Part of a small language model's weights.
Training: 290M tokens, 4432 steps.
Each number is 128 + 24 x the weight over its row's rms, rounded and kept within 0 to 255. Layers, rows and columns count from 0. The size above them is the row's rms in percent of the matrix's.

# layer 16 MLP gate, 512x128, rms 0.081, rows 393-410, columns 0-127
size [ 98 104  96  95  99 100 103 109 101 104 107 100 102  97  82  98  98 105]
[[108 114 138 115 137 133 114 136 104 119 169  90 128 154  84 147 135 139 120 125 143 118 142 151 142 175  81 175 133 104 107 157 157 168  91 152 160 168 123  96 137 127 103 170 138 104 122 113 124 131 152 134 136 104 146  76 106 120 133 111 132  81 130 125 143 109 116 110 106  98 131 151 102 154 106 153 133 134 132 134 117 162 130 113 127 140 170 165 130 144  99  82 117 139 166 135 101 137 159 126 158 100 118 121 134  86 109 118 151  78 112 113 106 134 164 149  85 107 144 167 142 154  87 128 130  86 127  90]
 [121 142 115  85 103 154 104 122 168 159 107  83 114 133 153 147 134 156 130 119 129 146 169 141 111 148 142 143  73 131 148 148 149 186 127  87 145 118 151 113 120 132 130 113 122 119 129  61 171 117 135 125  96 122 130 132 124  99 175 146 125  89 152 128 124 142  94 107 157 170 139 148 161 114 108  74  95 127  88 101 134 131 142 148 107 111 119 132 128 157 139 157 156 184 132  94 113  78 152 128 158 143 119 110 129 145 146 134 139  84 108 111 130 121 106  88 119 109  96 135 128 131 133 116 119 163 132 106]
 [139 141 128 101 132 121 136 133 140 131 121 135 114  99  96 113 101 116 152 142 150 159 152 118 151 124  78 133 121 137 149 161 142 112 137 174  83 145 104 154 125 128 148 117 147 139  89 141 104 129 120 101 110 114 186 140  99  92 127 155 123 142 169 120 143 110 143  93 105 139 121 147 109 145 109  85 137 115 124  81 189  96 110 128 134 108 160 134 113 101 114  64  93 131 184 186  82 134 170 124 151 112 126 164 148 129 128  95 113 122 120 102 134 132 119 150 151 122 140 130 154  96 146 124 125  87 152 122]
 [134 146 156 136 122 132 122 165 118 105 106 150 145 136 160 140 107 147 125 100 142  91 126  92 101  90  88 114  79 156 116 141 116 121 144  97 151 111 125 159 131 130 145 115  78 125 108 105 139 163 151 138 121 129 132 159 124 129 140 165 132 156 100 150 122 137  94 117 150  71 129 151 178  96 133 113 113 145 161 110 129 114 112 116 113 188 114  97 145  91 144 110 112 138 152 120 100 108 124 106 127 112 148 126 114 136 160  98  39 147 177 159 156 116 146 103 131 113 134 126 151 171 100 126 115 131 110 120]
 [132 130 120 131 146 140 121 136 155 125 131 107  84 119 135 163 116 141 152 141 122 114 119 125 178 132 170 148 152 118 107 172 116 158 134 129 146 112 123 165 157 126 146 138  60 121 153 129 117 143 135 167 129 137 146  54 111 144 155 106 173 130 112  94 118 118 119 133 122  67 119 175 105 150 145 140 177 142 145 137 117 124 102 130 143 140 154 116 168 132 117 135  76 130 117  86 157 112 110  77 146 133 103 103 122 128  99 108 121 121 131 174 146 144  92  91 112 139 131 123 136 174 108 127 117 108 167 118]
 [119  93  96 118 111 147 134 147 125 119 196 130 155 156 109  80  90 119 100 111 129 150 140 111 107 115 100 106 117 154 166  98 109 176 142 133 112 148 116  79 133  93 106 117 100 101 137 115 116 138 167 154  99 136 157 107 175  86 129 105 158 115 146 102 146 149 131 140 116 138 128 126 122  99 122 123 145  91 143 123 125 131 128 144 130  90 110 150 159 133 105 149 108 125 113 103 127 187 114 147 143 155 168 136 101 125  99 113 140 108  94  87 103  84 149  90 167 135 142 162 137 143 126 111 124 151 105  92]
 [ 97  51 129 145  88  98 111 154 109 113  89 141 136 125 143 136 142 163  92 100 137 166 179 157 122 111 150  97  97 147 129 124 143 132 115 131 128 137 110  78 125 146  93 136 146 125 142 148 100 153 178 111 139 137 133 125 138 119 122  79 176 127 127 150 133 135 114 105 154 124 107 140  97 131 105 111 138 146 154 121 145 150  93 170 115 145 112 147  59 126 120 118 137 159 126 165 108 144  62 147 123  95 140 101 165 151  97 100 156 135 140 150 116 110 147  96 139 117 122 126 129 138 149 149 125 137 139 139]
 [112 174 138 106 170 135  92  98  74 111 159 126 139 145 127 162 125 137 122  96 140 122 144 140 126  86 151 148 109 122 150 144 177 145 170 146 137 111 108 145  85 110 120 144 115 109 132 107 129 157 114 154 125  83 103 111 116 136 153 134 164 136 111 121 127 104 147 136 132 116 146 151 127 103  69 104 152 126 146 133 109 139 127 114  91  91 113 190 158 100 107 115 126 156 128 119 151 128 163 142 167 111 106 135  87 160 121 123 145  81 116 112 134 125 124 129 123 188 148 135 111 134  97 160 132 108 188 143]
 [118 131 117 136 163 127 110 124 140 201 120 118 101 123 134 151 104 110 112 100 129 104  92 177 152 102 127 146 136 139  91 155 122 138 136 110 131 108 132 130 135 126 136 137 137 155  93 132 138 168 112 173 174 128 132 126 126 133  97 137 131 141  87 133  90 162 103 132 120 175 126 111 154 123 121 169 113 118 118 161 129  75 121 143  85 109 113 151 185 119 148  89 107  92 109 151 124 117  85 156 150 105 154 130 105 143  99 122 149 127 148 119 121 101 139 148 148 140 135 150 154 164 109  91  69 137  98  91]
 [117  80 125 162 134 118  70 184 169 111 115 135  62 118 113 110 147 139 116 145 105 123 131 109  95 106 154 136 120 152 134 159 149 137 131 158 132 117 100  87  90 100 135 168 135 119 124  87 176 139 108 167  98 130 135 148 116 155 117 141 134 137 108 130 130 128 143 120 104  62 162 130 144  94 124 140 115 102 101 103 143 133 149 147 152 133 126 151 135 129 167 136 131 158 159 115 167 107 131 122 162 121 157 177 118 120 114 135 102 116 105 113 121  87 161 139 103 159 142 103 114 134 113 114 148 123 153  87]
 [133 130 123 128 120 155 143 132 137 133 130 122 138 116  92 116 153 131 128 106 119 107 166 103  99 168 105 122 152 110 168 128  85 124 104 175 145 124  90 164 143 103 154 144 114 129 121  70 141 121 149 147 122 104 137 119 162 167 116 120  79 152 172 146 156 158 116 159  99 129 130 117 168 120 136 140  83 104 121 152 122 109 181  77 107 124 112 117 117 165 101  80 132 152 113 136 119 156  74 113 112 129 112 132 114 122  91 134 139  63 127 188 117 121 155 121 127 114 144 155 124 155 114 131 139 119 141 120]
 [188 108 122  93 116 132 124 149 120 100 103 160 101  96 111 136  98 145 156  74  81 111 120 161 181  98 127 100 138 133 123 111 149 141 151 114 135  76 177 126 111 107 127 167 162 143 143 122 107  95 121 119 102 112 134 140 101 104  90 182 143 152 144 139 145 154 147 104 138 107 107 106 114 149 124 142 130 145 178 146 144 106 143 142 174 103  83  99 134 131 111 104 137 151 113  87 144 143 166 147 102 118 134 144 100 119 117 108 130 142 141 119 123 147 123  87 182 137 141 126 148 129 126 105 106 141 114 133]
 [ 47 133 124 137 149 115 142 150  99 101 152 124 127  96 128 122 133 112 122 113  93 120 157 148 135 114 129 135 166 140 125 137  73 142 100 142 102  72  82 124 111 118 109 160 130 126  99 155 116 136 180 157 111 132  93 168 129 101 136 152 117 149 147 138  77 106  95 129 165 142 175 162  66 147 140 180 164 156 154 128 118 133 131 125 117 100 103 143 117 116 112 143 130 152 126 118 131 161 125 132 177 133 121 150 138 136 109 157 114 143 105 122 140 144 129 140 155 123 150 118 150 110 104 159 104 126 100 101]
 [118  96 101 105 118 154 103 124 107  79 116 113 122 145 111 127 142 100 123 142 130 141  83 127 109 128 142 136 149  97 106 113 154 109 146 121 161 139 110 117 146  92 154 118 152 101  85  72 170 113 103 134 114 142 140 130 121 162  76 116  97 142 156 162 132 153 161  82 100 156 152 139 113 125 178 143 132 146 113 150 139 136 167 145 135 136 118 108 105 152 132 156  87 105  92 143 166 132 151 110 123 130 126 125 121 120 149 125 162 118 128 128 141 144 189 152 120 118 150 137 154  75 149 145 123  83 186 139]
 [158 151 131 142 153 143 137 114  98 145 113 153 173  92 118 103 150 110 107  63  94 142 141 136 103 101 102 137 115 134 183 163 104 130 134 131 113 129  90 164  88 150 101 154  90 144 142 108 146 106 135 132 146 118 128 128 134 138 124 146  97 146 153 138 145 119  96 133 149 107 106 118 134 174 126 102 133  87 161 100 132 111 118 135 149 133 124 147 140 131 125 141 140  91 146  90 116 124 120 130 129 119 149 144 148 190 128 112 144 129 104 142 215 109 138  93 143 160 147 150 156 113 148 177  84 128 130 112]
 [129 115 132 116 181 117  89 123 134 155  85 124 107  99 140 170 143 111 159 151 116 128 138 162 109 173 117 152 108 110 111 128 171 117 156 162 135 116  90 110 147 132 131 135 139 137 128 131 163  87 103 111 112 122 143 134  75 147 130 155 120 168 129 109 111 136 140  66  94 141 144 120  99 128 117 125 153 170 138 104 137 116 170 140 101 116 186 135 140 124 118 153 132 120  99 159 139 114 125 137 156 133 128 148 102 130 129  91 121 112 133 131 136 126  58  77 129 151 161 116  92 126 116 113 169  81 149 131]
 [119 133 143 129 155 136 118 104 122  96  85 100 169 143 122  88  91  91 157 115 119 144 116 118 125 110 148 141 120 121 144 146 125 127 117 145 154 132 117 114 123 197  94 120 116 100 148 139 157  98 145  85 150 138 139 138 115  91 171 102 112 100 143 132  87 147 123 129 134 153 128 122 114 148 114 115 129 164 136 113 104 124 111 125 158 135 122  88 160 127 134 124 146 110 100 149 103 145 101 110 119 122 115 135 126 144  98 165 148 122 153 136 152  85 145 164 114 115 103 148 109 191 153 121  40 180 142  96]
 [116 133  85 100 138  97 121 156 168 123 168 120 139  92 115 140 121 126 118 101 129 118 107 125 138 161 150 100 105 157 125 128 147 150 138 117 167  70 123 140 117 131 180 108 119 124 121 114 134 142 137 105 118 138 102 133 116 169 127 136  99 152 211 109 114  70  99  75 129 128 127 142 137 131  96 174 137 135 150 132 168 126 138 137 142 128 122 137 142 101 149 180  99 123  82 102 139 145 132 141 104 134  87 141 123 126 118 105 153 117 121 160 146 156 120 108 130 164 141 128 127 169 120 115 102  94 178 157]]
# layer 16 MLP up, 512x128, rms 0.0756, rows 393-410, columns 0-127
size [106 102  97  96 107  99 101 105  96 105 102 103 101  95  88  96  98  99]
[[121 180 144 155 146 100 151 116 154 100 153 159 122 163 145 110 165 141 151 132 134 101 117 146 133 127 165 140 140 148 135  87 134 124  92 132 151 135 165 111 140 138 131 134 137 131 145 105 143 142 132 112 118  95 122 151 136 163  92 143 135 140 140 153 162 151 107 140 131  82 104 116 119 141 117 129 107 119 133 122 136 114 156  76 164 158 104 113 105 132 135  92 109 147  70 142 108 144 121  81 132 171 103  71 112 168  64 154 131 164  80 132 125 105 129 118 147 139 159 112 132 140 135 113 131  85 175 134]
 [149 126 145  90 106 107 127 146 104 143 135  97  79 141 124 148 140 120  99  85 104 152 134 136 120 139  98 129 140 149 118 149 137 141  98 106 175 130 103 178 134  90 144 145  85 160 104 103 138 125 110 130 110 125 130 128 124 144 132 147  97 110 146 133 175 119 114 147 146 125 127 142 119 115 168 139 113 148 124  98  74 108 123 176 170 131 122 100 132 124 101 141  99 151 112  76 142 152 157 181 141 119 153 107 110 173 119 152 147  93 119 200 126 146 140 150 130 124 132 109 151 168  93 100 152 133 158 135]
 [114 141  89 119  76 168 107 128 119 162 138 181 125 179 149 111 163 146 118 119 124 103 114 128  93 143 112 102  95 149 135 120 104 141 109 110 117 139 118 174  98 129 116 106 118 131 174 153  81 105 139 138 154 130 134 148  77 110 118 109 137 119 119 108 132 127 159 154 124 109  98 116 139 131 131 105  91 112 119 160 146 157 121 130 137 104 132 145 140 115  85 151 165 121 118 119 133 127 115 160  69 105 105 145 118 171 115 133 135 197 106 103  91 168 123 113 134 129 171 156  94 133 151 111 132 145 100 104]
 [142  94 128  87 129 146 119 147  96 115 114 135 115 107 136 168 127  91 117 126 157 110 167 127 166 117 111 104 154 190  92 104 112 157 113 129 108 103 134 123 157 127 123 101 105  89 141 161  90  93 141 140  72 150 119 131 104 138 104 160 108 111 132 106 143 109  70 174 112 115 130 113 123 116  92 165 153 145 101 120 141 103 133 101 130 140 137 164 153 123 131 162 100 167 141 159 138 170 159 138 133 156  96 156 149 183 128 134 139 150 136 161 136 119 131 127 124 111  99 130 165 113  99 162 132 119 113 116]
 [135 132 111  97 149 146 165 115 115 151 157  88 105 140 136 128  71 142 117 127 108 139 164 144 139 154 118 119 111 110 119 108 147 149 130 173  76 134  84 165  85 140 161 113 123 152  74  67 134 164 143 124 145 127 117 101 129 171 119 128 117 124 143 148  90 181 135 119 127 123 139 112 139 123 163  96 125 100  87 135 134 136 121 115 110 133 113 144 126 113 160 158  89 135 105 142  93 118 138 124 169  85 124 141 120 160 134 121 158 139 117 145 109 114 131 156  76 165 141 100 106 128 125  81 141 162 124 115]
 [ 97 173 166 128 148 122 132 126 116 127 137 110 160 172 130 108 123 132 151 113 139 151 163 101 121 110 122 114 176 137 121  73 125 163 182 130 108 119 130 139 100 121 154 100 121 141 125 137  85 134 150 176 138 157 111 123 129 134 131 140 100 141 120 129 132  85  86 166 154  98 178 101 129 137 167 102 136 110 130  86 114 117 142 126 164 122 129  87 139 106 145 116 107 154 129 165 128  84 118 172 136 132 101 149 112 134 125 138 134 136 100 147 136 143 159 117 156 177 123 136 110 117 134 103 186 142  73 109]
 [115 136 147 127 126 119 169 164 132 157 106 104 125 123 119 137 144 108 142 134 137 171 124 113 153  91 140 134 120 148 141 133 156 134  92  68 143 113  98 147 100 128  85 151 159 108 161 111 106 147  94  93 116  97 165  73 102  80 109 112 109 152 132 129 100 171 138 134  94 140 100 186 105  93 146 152 128 138 128 134 119 164 115 164 118 112 134 118  81 158 107 134  98 148 163  91 120 123 126 144 124 167 111 126 124 148 116 148 111 137 116 123 110 131 216 113 112 137 127 127 139 130 150 135 142 147 132 140]
 [131  89 151 103 159 148 132 149  80 117 109 145  88 119  84 143 149 119 125 150 146 127 180 104 126 110  91 108 115 152 185 141  75 144 152 171 129 124 144 105 118 108 108 128 115 159 115 119 146 119 130 120 138 113 103 130 127 116  75 123 117 108 101 140 168 125  89  92  86 152 137 115 126 137 105 135 108 149 149 120 139 146 133 125 159 115 148 141  93 115 175 129 128 106 164 141 152 106 131 145 112 132 108 156 140 108 164 152  87 123 166 120 121 128 135 125 161 203 113 161 108 154 115 165 118 125 112 155]
 [138 140 116 114 110 130 125 134 149 140  90 134 131 158 147 158 155 157 116  85 135 133 132 138  94 138  92  87 121 154 146 127 134  80 105 132 110 120 138  93 147  89 107 125 166  97 154 108 140 118 125 100 140 183 115 152 122 152 114 140 123 157 113 109 128  95 124 141 169 114  84 130 158 137  97 134 158 167 113 146 117 116 165  82 141 158 161 117 156 119  97 161 129 127 169 128 118 126 130 140  99 104 108 132  67 137 187 117 127 123 138 162 102 119 121 126 120 112 110 154 139 136 132 147  80 174  71 134]
 [101 146  95 148 108 113 135 110 172 128 110 153  75  98 156 119 114 107 141 114 173 103 150 122 118 107 103 122 167 100 144  97 114 132 162  97 131 146 129 137 130 157 146 119 176 128 111 106 132 143 174 149 148 109 108 108 137 147 145  95 200 150  79 127 102 122 133 121 126 110 147  98  88 143 147 135 161 140 165 116  77 182  94  78 133 125  85 147 134 165 134 169 132 118 107 111 123 139 115 131 134 111 129 138  99 112 146 148 146 111 110 152 124 137 121 107 117 154  94 148 141 142 161 115 130  97 132 129]
 [116 121 112 118 146 127 143 155 113 146  97 146 108 130 120 127 164 130 136 130 123 122  94 138 106 155  87 148 139 113 143 127 186 127 124  98 145 120 107 143 121 145 121 105 131 161  71 147 131 110 138 136 133  98 129 129 131 162 159 107 142 132 108 137 133 160 126  60 117 155 130 120 160 174 127 142 139 111 123 132 128 101 105 103 130 143 134 145 156 141 114 161 187 168 100 150 102  67  57 103 158 160 110  84 144 124  97 132 158 122 139 154 101 125 118 130 142 109 144 100 148 170 138 100 153 110 135  80]
 [168 127 128 113 105 126 126 129  88 109 130 137 120 149 116 136 144 107 131 162 105 116 150 158 130 122 133 116 169 141 163 107 176 150 104 131 120  62 117 114 111 104 119 133 147 113 139 134 169 129 149  98 149 106 170 122 111 124 152 137 150 141 154 104 118 139 113 107 103 118  99 185 130 120 104 115 146 129 168 130 136 105 131 177 140 109  84 115 131 123 130 121 119 178 146 109 150  94 140  99 168 128  89 172  73 109 130 117  99 178 136 106 142 122  95 151 146 131 122 115  89 111  75 121 162 137 162 103]
 [175 153 158 122 113 149 112 121 138 113 132 146 127 150 146 136 149  89 187 104 114 138  87 111 134  85 167 119  96 126 128 102 111 178 141 136 119 152 170 124 162 130 112  94 105 132 154 167 127  98  83 111 130 170 111  88 153 145 130 104 124 159 168 134 106 112  91 123 159 124 122 115 159 111 157 138 127 109 138 149 153 168 139 139 134 133 100 163 134 134 149 141 112 138 168 129 116 120 134  63 106 135 156  87 130 135 128 102 146 164 115 123 139  84 109 132  99 133  85 140 128 116 120 169 111 104 149 117]
 [123 135 146 102 102 160 117 162  84 110 138 140 137 135 141 139 113 159 151 121 142  75 150 115 117 113 179 116 100 105 142 165 153 172 118 157  96 116 133 163 159  76 129 171 135 130 120 101  99 139 112 132 129 104 135 132 125 155 181 175 117 104 113 144  93 136 117 119 151 155  86 113 119 155 148 108 129 103 104 119 131 112 165 166 117 140  83 133  89 141 152 114 121 137 121 109 115  73 117 140 121 149 100 118 166 140 138 110 159 140 104 117 155 130  75 125 148  99  76 134 129 159 150 105 138 116 130 127]
 [ 86 120 157 118 120 100 148 105 163 135 147  76 133 130 123 110 131 108 104 139 134 128 163 138 120 146 122 107 156 105 115 175 101 146 116 111 141 119 146 145  98 124 121 105 132 134  73  98  82 132 131 142 133 164  97 154 171 152 155 130 149 102 128 142 130 165 155 157  72 115 156 139 121 157 154 171 153 141  92 107 137 140 125  79 101 149 134 149 106  92 102  99 114 155 124 152 102 116 128 104  88 104 151 147 137  98 146 142 126 124 110 111  80 138 123 142  82 177 125 131 153 127 158 162 140 112 149 118]
 [ 69 123 127  86 149 147 113 122 135 116 162 140 128  90 137 120 135 127 151 111 133 110 118 147 162  93 132  95 146  98 112 126 147 119 136 133 131 165  82 119 158 139 144 125 146 175 143 158 131 110 116 138 132 110 123 161 145 156 112 157  67 140 113 113 137 153 167  90 134 129  93 144 172 159 144 121 122  87 122 122 126  86 128  91 109 118 145  97 196  91 125 120 156 158 123 149 129 133  93  97 163 129 111 186 106 110 119 102 118 144 103 125 116 177 146 134 117 159 131  76 118 122 130 135 143 122 123 128]
 [137 153 127 121 143 137 135 141 118 144 125 123 136 158 123 113 133  95 146 111 165 136 100 149 101 164 107 130 101 124 110 109 117  96 119 129 127 111 140 110 108 143 173 132 156 115 113 167 121 100 128 156 139 171 148 125 124 141 187 135 174  63 133  96  74  83 143  94 104 164 112 138 161 122 124 172 144 111 122 123 145 128 126 144  81 130  93 134 193 125 102 172 103 159  97 162 127 101 151 143 121 124 134 155 116 117  90 124 137 114 117  99 113 183 148 144 123 139 147 108  85 119 118 127 132 149 135 101]
 [125  99 121 130 130 145 127 117  98 129 129 184 135 152 117 136 149 155 118 128 134  91 117 150  94 114 130 127 126 128 139 130 128 115 103 126 148 104  62 130 145 102 176 143 120 146 154 136 161  88 164 136 109 127 122  98  66 157 114 104 122 124 116  82 146 117 109 119 110 136 188 145 143 112 150  90 176 101 123 147 144 154 166 175 149 110 165 124 104 140  95 123 169  74 160 107 115 121 105 133 109 135  99 147 150 114 110 122 143 175 141 134 149 171 132 109 161 146 133 130 127 153  96 135 126 116  95 132]]
# layer 16 MLP down (transposed), 512x128, rms 0.0525, rows 393-410, columns 0-127
size [101 102  98  95 104 106 103 103  96 109 104 104 102  99  84  97  98 100]
[[156 138 126 167  92 115 169 140 125 133 143 197  84 158 107 152 104 107 149 105 140  89 108 119 143 122 142 130 117 139 148 109 110  91 123 117 114 153 101 120 139 144  96 106 106 142  85 139 123 161 115 141 140 124 136 141 120 148 141 116 125  83 128 103  98 134 159 138 152 138  85  72  82 139 139 122 124 133 149 136  87 121 161 150 124 150 104 124 133 140 109 155 176 131 144 108 150  98 119 141  98 126  96 157 174 143  80 139 147 125 133 122 168 133 118 121 115 107 133 110 120 144 166 103 175 179 119  92]
 [ 64  99 102  55  96 113 138 147 146 155 104 142 192 150 152 122 129 172 108 106  98 120 124 109 160 131 161 104 144 134 140 102 118 114 113 139 139 122 130 112  99 138 170 161 145 113 142 183 143 128 111 149 115 121 126 108 139 144  83 138 122  82 102 111 137 116 114 121 105 147 176 144 119 102 152 144 130 117 120 132 149 116 101 117 131 107 113 153 117 166 161  98 117 154 133 116 125 112 126 135 138 141  90 120 137 107 139 106 121  95 120 118 136 156 149 104 104 124 176  93 158 108 155 144 141  93 163 174]
 [143 131 137 179 162 112 113 144 169 140 103  69 135 125 143 135 127  87 119 152 128 125 120 137 173 149  91 174 139 121 129 110 138 147 111 141 117 127 118 119 162 123 102  89 105 104 109 105 133 161 121 101 123 143 167 139 179 122 117 143  93 151  70 131 125  98 156 103 142 135 168 146 138 126 109 149 162 151 136 128 166 100 122  89 140 119  99 119 117 167 146 100  86 100 121 155 121 148 157 131 166 119 141 135 129 130 150 116  88  80 122 129 115 120 119 136 124 115  94 179 141  91 135 101 161 166 150 123]
 [103 159 115 137 138 127 116 122 150 106 153 101 112 134 115 107 120 175  99 147 129 118 141 131 152  64 162 131 111  96 131 120 109 157 119 153 164 102 134 152 150  97 190 152 136 130 111 167 140 151 111 140  88  82 109 144 148 125 102 127 126 121 129 160 133 176  93 129 164 117 107 134  84 169 123 155 136 131 113 141  79 131 123  97 118 100 137 123 125  82 188 126 169  93 108 100 159 125 129 144 114 126 147 170 117 113 118  97 145 119 166 126  87 126 119 157 109 121 151  96 123 132 114 152 133 130 115 100]
 [156  87 103 138 110 120 119 143 167 111  99 133 117 132 132  97 126  87  82 116 161 106 131 176 138 127 121 140 130 135 117 135  86 142 129 162 128  99 120 143 148 130 185 130 104 119 104 126 123 110 145 127  95 141 107 139 103 132 142 130 146  65 193 113 138 122 172 131 118 121 156 132 123 163 139 122 162 144 163 116 125 104  95 121 131 112 155 106 162 146 141 103  60 152 135 162 152  70 147 162 153 106 138 155 130 110 132 166 141 108 125 102 161 156 102 139 124 145 103 132 133 133 110 120 146 109  86 109]
 [132 137 162  67 171  95 115 130  91 129  96 121 132 146 146 155 122  98 168 152 142 117 111 116 165 131 115 147 169 113 108 105 140  78 116  96 109 137 122  98 126 119 138 150 119 142 152 130 101 143  99 159 135 133 108 153  98 136 112 119  81 135 134 135 126  77 102 163 148 121 120 143 122 135 141 170 131 121 130  91 174 122 143 141 114 144 137  88 122 124 101 113 132 167 125 143 106 108 161  98 113  99 106 150 212 139 133 141 148 118 140 110 149 162 150 155 114 147 107 127 110 108  95 117 191 136 138 133]
 [106 128 134 132 122 121 110 153  94 120 140 129 122 111 130 117  78 116 138 154 114 183 101 125 128 185 115 151 146 103 102 100  90 113 103 115 121 103 138 111 132 107  91 179 107 127 117 144 127  99 127 121 152 129  90 152 129 129 119 167 102 172 158 131 128 131 148 129 130 187 148  89 118 151 118 160 134 144 123 166  84 117 123 188  85 141 136 121 152 133  89 135 106 159 144 135 112 164 121 158 182 138 121 127 120  97  77 140 131 131 139 117 138 158 125 143 120 109  69 110 156 111 135 164 136 132 114 104]
 [129 135 105 193 141 164 134 101 134 115 107 109 142 130 113 154 102 135 127  66 166 162 122 111 136 106 139  73 134 129  83 102 144  91 151 170 116  98 158 132 138 114 136 134 143  89 120 131 116 121 123  73  97 132 122 137 117 122  93 132 122 127 135 103 122 143  94  95 148 108 154 140 117 110  95 129 109 147 121 165 122 131 108 109 129 141 165 164 163 108 139 132 114 118 131 148 133 151 109 165 178 124 121 124 105 178 126 141 142 126 131 109 139 134 164 141 131 146 151 147  97 123  96 113 106 211 106 107]
 [134 139 111 136 159 116 130  78 108 141 118 154 117 127 155 130 124  85 128 156 144 107 121 117  99 122 126 137 113  96  93 106  98 146 151 125 183 195 157 149 133 137 100  88 156 125 150 134 142 151 168 140 134 113 162 107 114 109 119 120 114 129 116 161 103 108 105 149 106 121 162  83 120 126 107  86  82 125 126 125 134 179 104 148 125  98 131 122 122 110 108 154 179 111 115 147 108 133 101  92 175 119 153 108 185 168 104 110 162 141 103 137 168 154  93 117 136 115 143 132 145  98 130 124 133 124 148 114]
 [177 145  88  49 113 123 138  98 136 150 116 132 150 106 136 134 107 113 130 109 152 108 125 138 138  99  93 144 147 124 115 129 135 118 121 116 121 169 128 157 130 122 128 163  86 138 133  97 110 126 113 114 184 138 138  86 147 113 114 139 145 160 125 123 129 139 151 112 140 114  90 130 106 128  86  88 166 169 108 148 147 164 148 118 122 148 118 120 129 131 131 136 137 169  99 102 111 173  48 125 141 113 139  99 152 175 121 141 110  97 136 156  97 161  92 134 137 132 105 114 100 153 132 161 150 148 105 128]
 [127  85  93 157 117 143 103 123 141 137 115 134 119  99 109 114 169 100 138 141 158 152 131 116 112  96 104 112 155 162  70 154 104 162 105 136 130 135 119 127 154 142  90  91 125  91 126 152  93 107 105 182 115 146  91 129 123 143 122 147 127 132 129 111  94 141  65 106 125 138 161 153  94 122 134 134 151  92 111  77 143 100 135 141 131 122 151 138 152 139 113 124 125 102 142 152 137 142 169 181 108 137 129 147 171 166 177 112 104 125 120 120 109 166 155 123 102 161 102 106 132 124 150 166 136 138 145 148]
 [117 137 106 153 101 151 115 103 108 120 163 139 103 138 156 139 153 135 123 103 124 131 109  95 131 119 160  95  96 139 143 136 144 104 160 139 117 135 130 147 166 117 148 103  98 136 144 112  47 134  79 122 126 132 112 125  93 138 113 119 121 138 137 146 101 133 141 133 177 147 175 152 102 141 191  99  94  86 126 110 139 124 131 109 133 157 142 104 124 118 159 111 123 130 129 133 115 112 170 157 138 130  88 160 169 105 160 203 110 116 138 111 166 111 123  86 134 163 132 146 155 113 105 100 118 128 111 134]
 [191 120 158 182 117 134 158 131 155 147 118 131 180 125 141 132 133 119 185 146  99 130 131 126 126 133 127 118 125 116 137  93 156 120  99 100 128 124 150 108 134 130 138 113 138 101  95 188 161 116  74 111 124 118 123 149 162  92 156 152 127 120 126 112 119 126 145 117 103 201 124 105 138 109 151 124 146 159 105 143 105 106 113  67 162 154 114  93 147 164 106 108  90 139  68 126 153 121 125  95 140 121 122 114  99 126 125 148 125 118 159 113  98 147 127 116 122  92 132 145 134  87 142 139 144 129 127 145]
 [ 91 133 128 122 124  81 138  92  94 138 137 103 145 132 174 122 135 116 146 140 129 141  93  93 162 111 171 148 158 119  60 148 113 121 108 142 140 138 176 106 183 126 137 128 131 133 149 135 134 126 104 156 125 100 131 121 156  97 113 143  90  99  89 153 189 126 150 147 105 107  93 142 131 106 140 133 158 159 162 113 126 120 182 135 110 123 141 112  66 129 142 130  99 121 138 126 111 158 146 152 115 134 133 115 164 121 166 105 135 110 119 109 127 116  91 130 132 152 136 162  97 110 163  84 110 114 130 109]
 [163 124  92  92  90 138 180  95 124 147 176 103 118 123 151 122 143 143 192 175 103  96 123 128 150 138 137 129 141  98 162 129 122 105 123 154 180 141 157 134 100  93 137 149 120 123 114  90 156 162 129 136 122 151 112 119 114 139 171 153 137  95 144 125 131 145 134  99  95 126 156 101  87 114 112 135 159  84 109 107 148 123 148 114 127 128 153 144 147 124 122 114 101 105 145 124 133 104 143 103 152 102 144 135 117  88 126  83 165 120  99 131  91  88 162 155 102 146 177 101 127 133 143 120 140 133 109 144]
 [131 130 131 118 113  57 142 110 130 134  95 170 111 161 129 116 136 169 134 114 105 117 139 101 123 142  73 144  91 120 134 140 124 101 144 144 142 127 159  98  99  76  97 125 174 123 126  92 124 124  95 116 169 164 151 124  99 112 122 133 204 132 141  69  95 135 140 128 113 153 158 137 131 160 132 109 155 142 154 142 126 122 143 166 127 175 121 115 126 174 135 157 147 136 126 111 110 125 137 125 104 103 151 122 140 146 108  97 137 142 138 139 177 162  81 134 117 124 132 122 120  97 105 109 137 105 151 113]
 [ 98 118  49 177  97 147 112 120 160  85 147 124  78 132 163 102 123 152 111 121 130 109 132 140 150 164 154 110 108 144 125 129 159 151 134 153  79 125  97 147 104 116 124 122 161 136 145 122 159 121 145  87 104 135  98 162 145 134 111 152 119 145 100 154 147 122 126 142 141  80 148 143 117 172 132 135 148  86 109 135 154 119 135 124 159 115 111 111 105 160 133  97 148 109  80 116 104 104 136 117 135  98 134 107 118 127 139 123 132 154  64 119 165 158 113 120 161 122 133 135 128 180 136 136 139  93 120 149]
 [112 110  92 118  66 140  97 137 161 122 128 160 160  92 151 141 123 125 155 177 176 170  99 135 133  76 129 140 155 104 148 184  93 135 162  89 113 156 116 127  88 125 112 118 127 150 131 119 115 131 117 152 104 144 136 161 131 119 118 115 115 124  78 128 104 150 158 114 106 116 167 127 112  97 157 146 116 148 166 161  69 125 137  92 101 150 109 153 139 163 144 143 134  95 135  95  91 147 108  89 117 131 146 112 101 129 136 142 129 106 120 148 122 115 160 141 130 135 137 137 137 157 120 116 126 122 175 114]]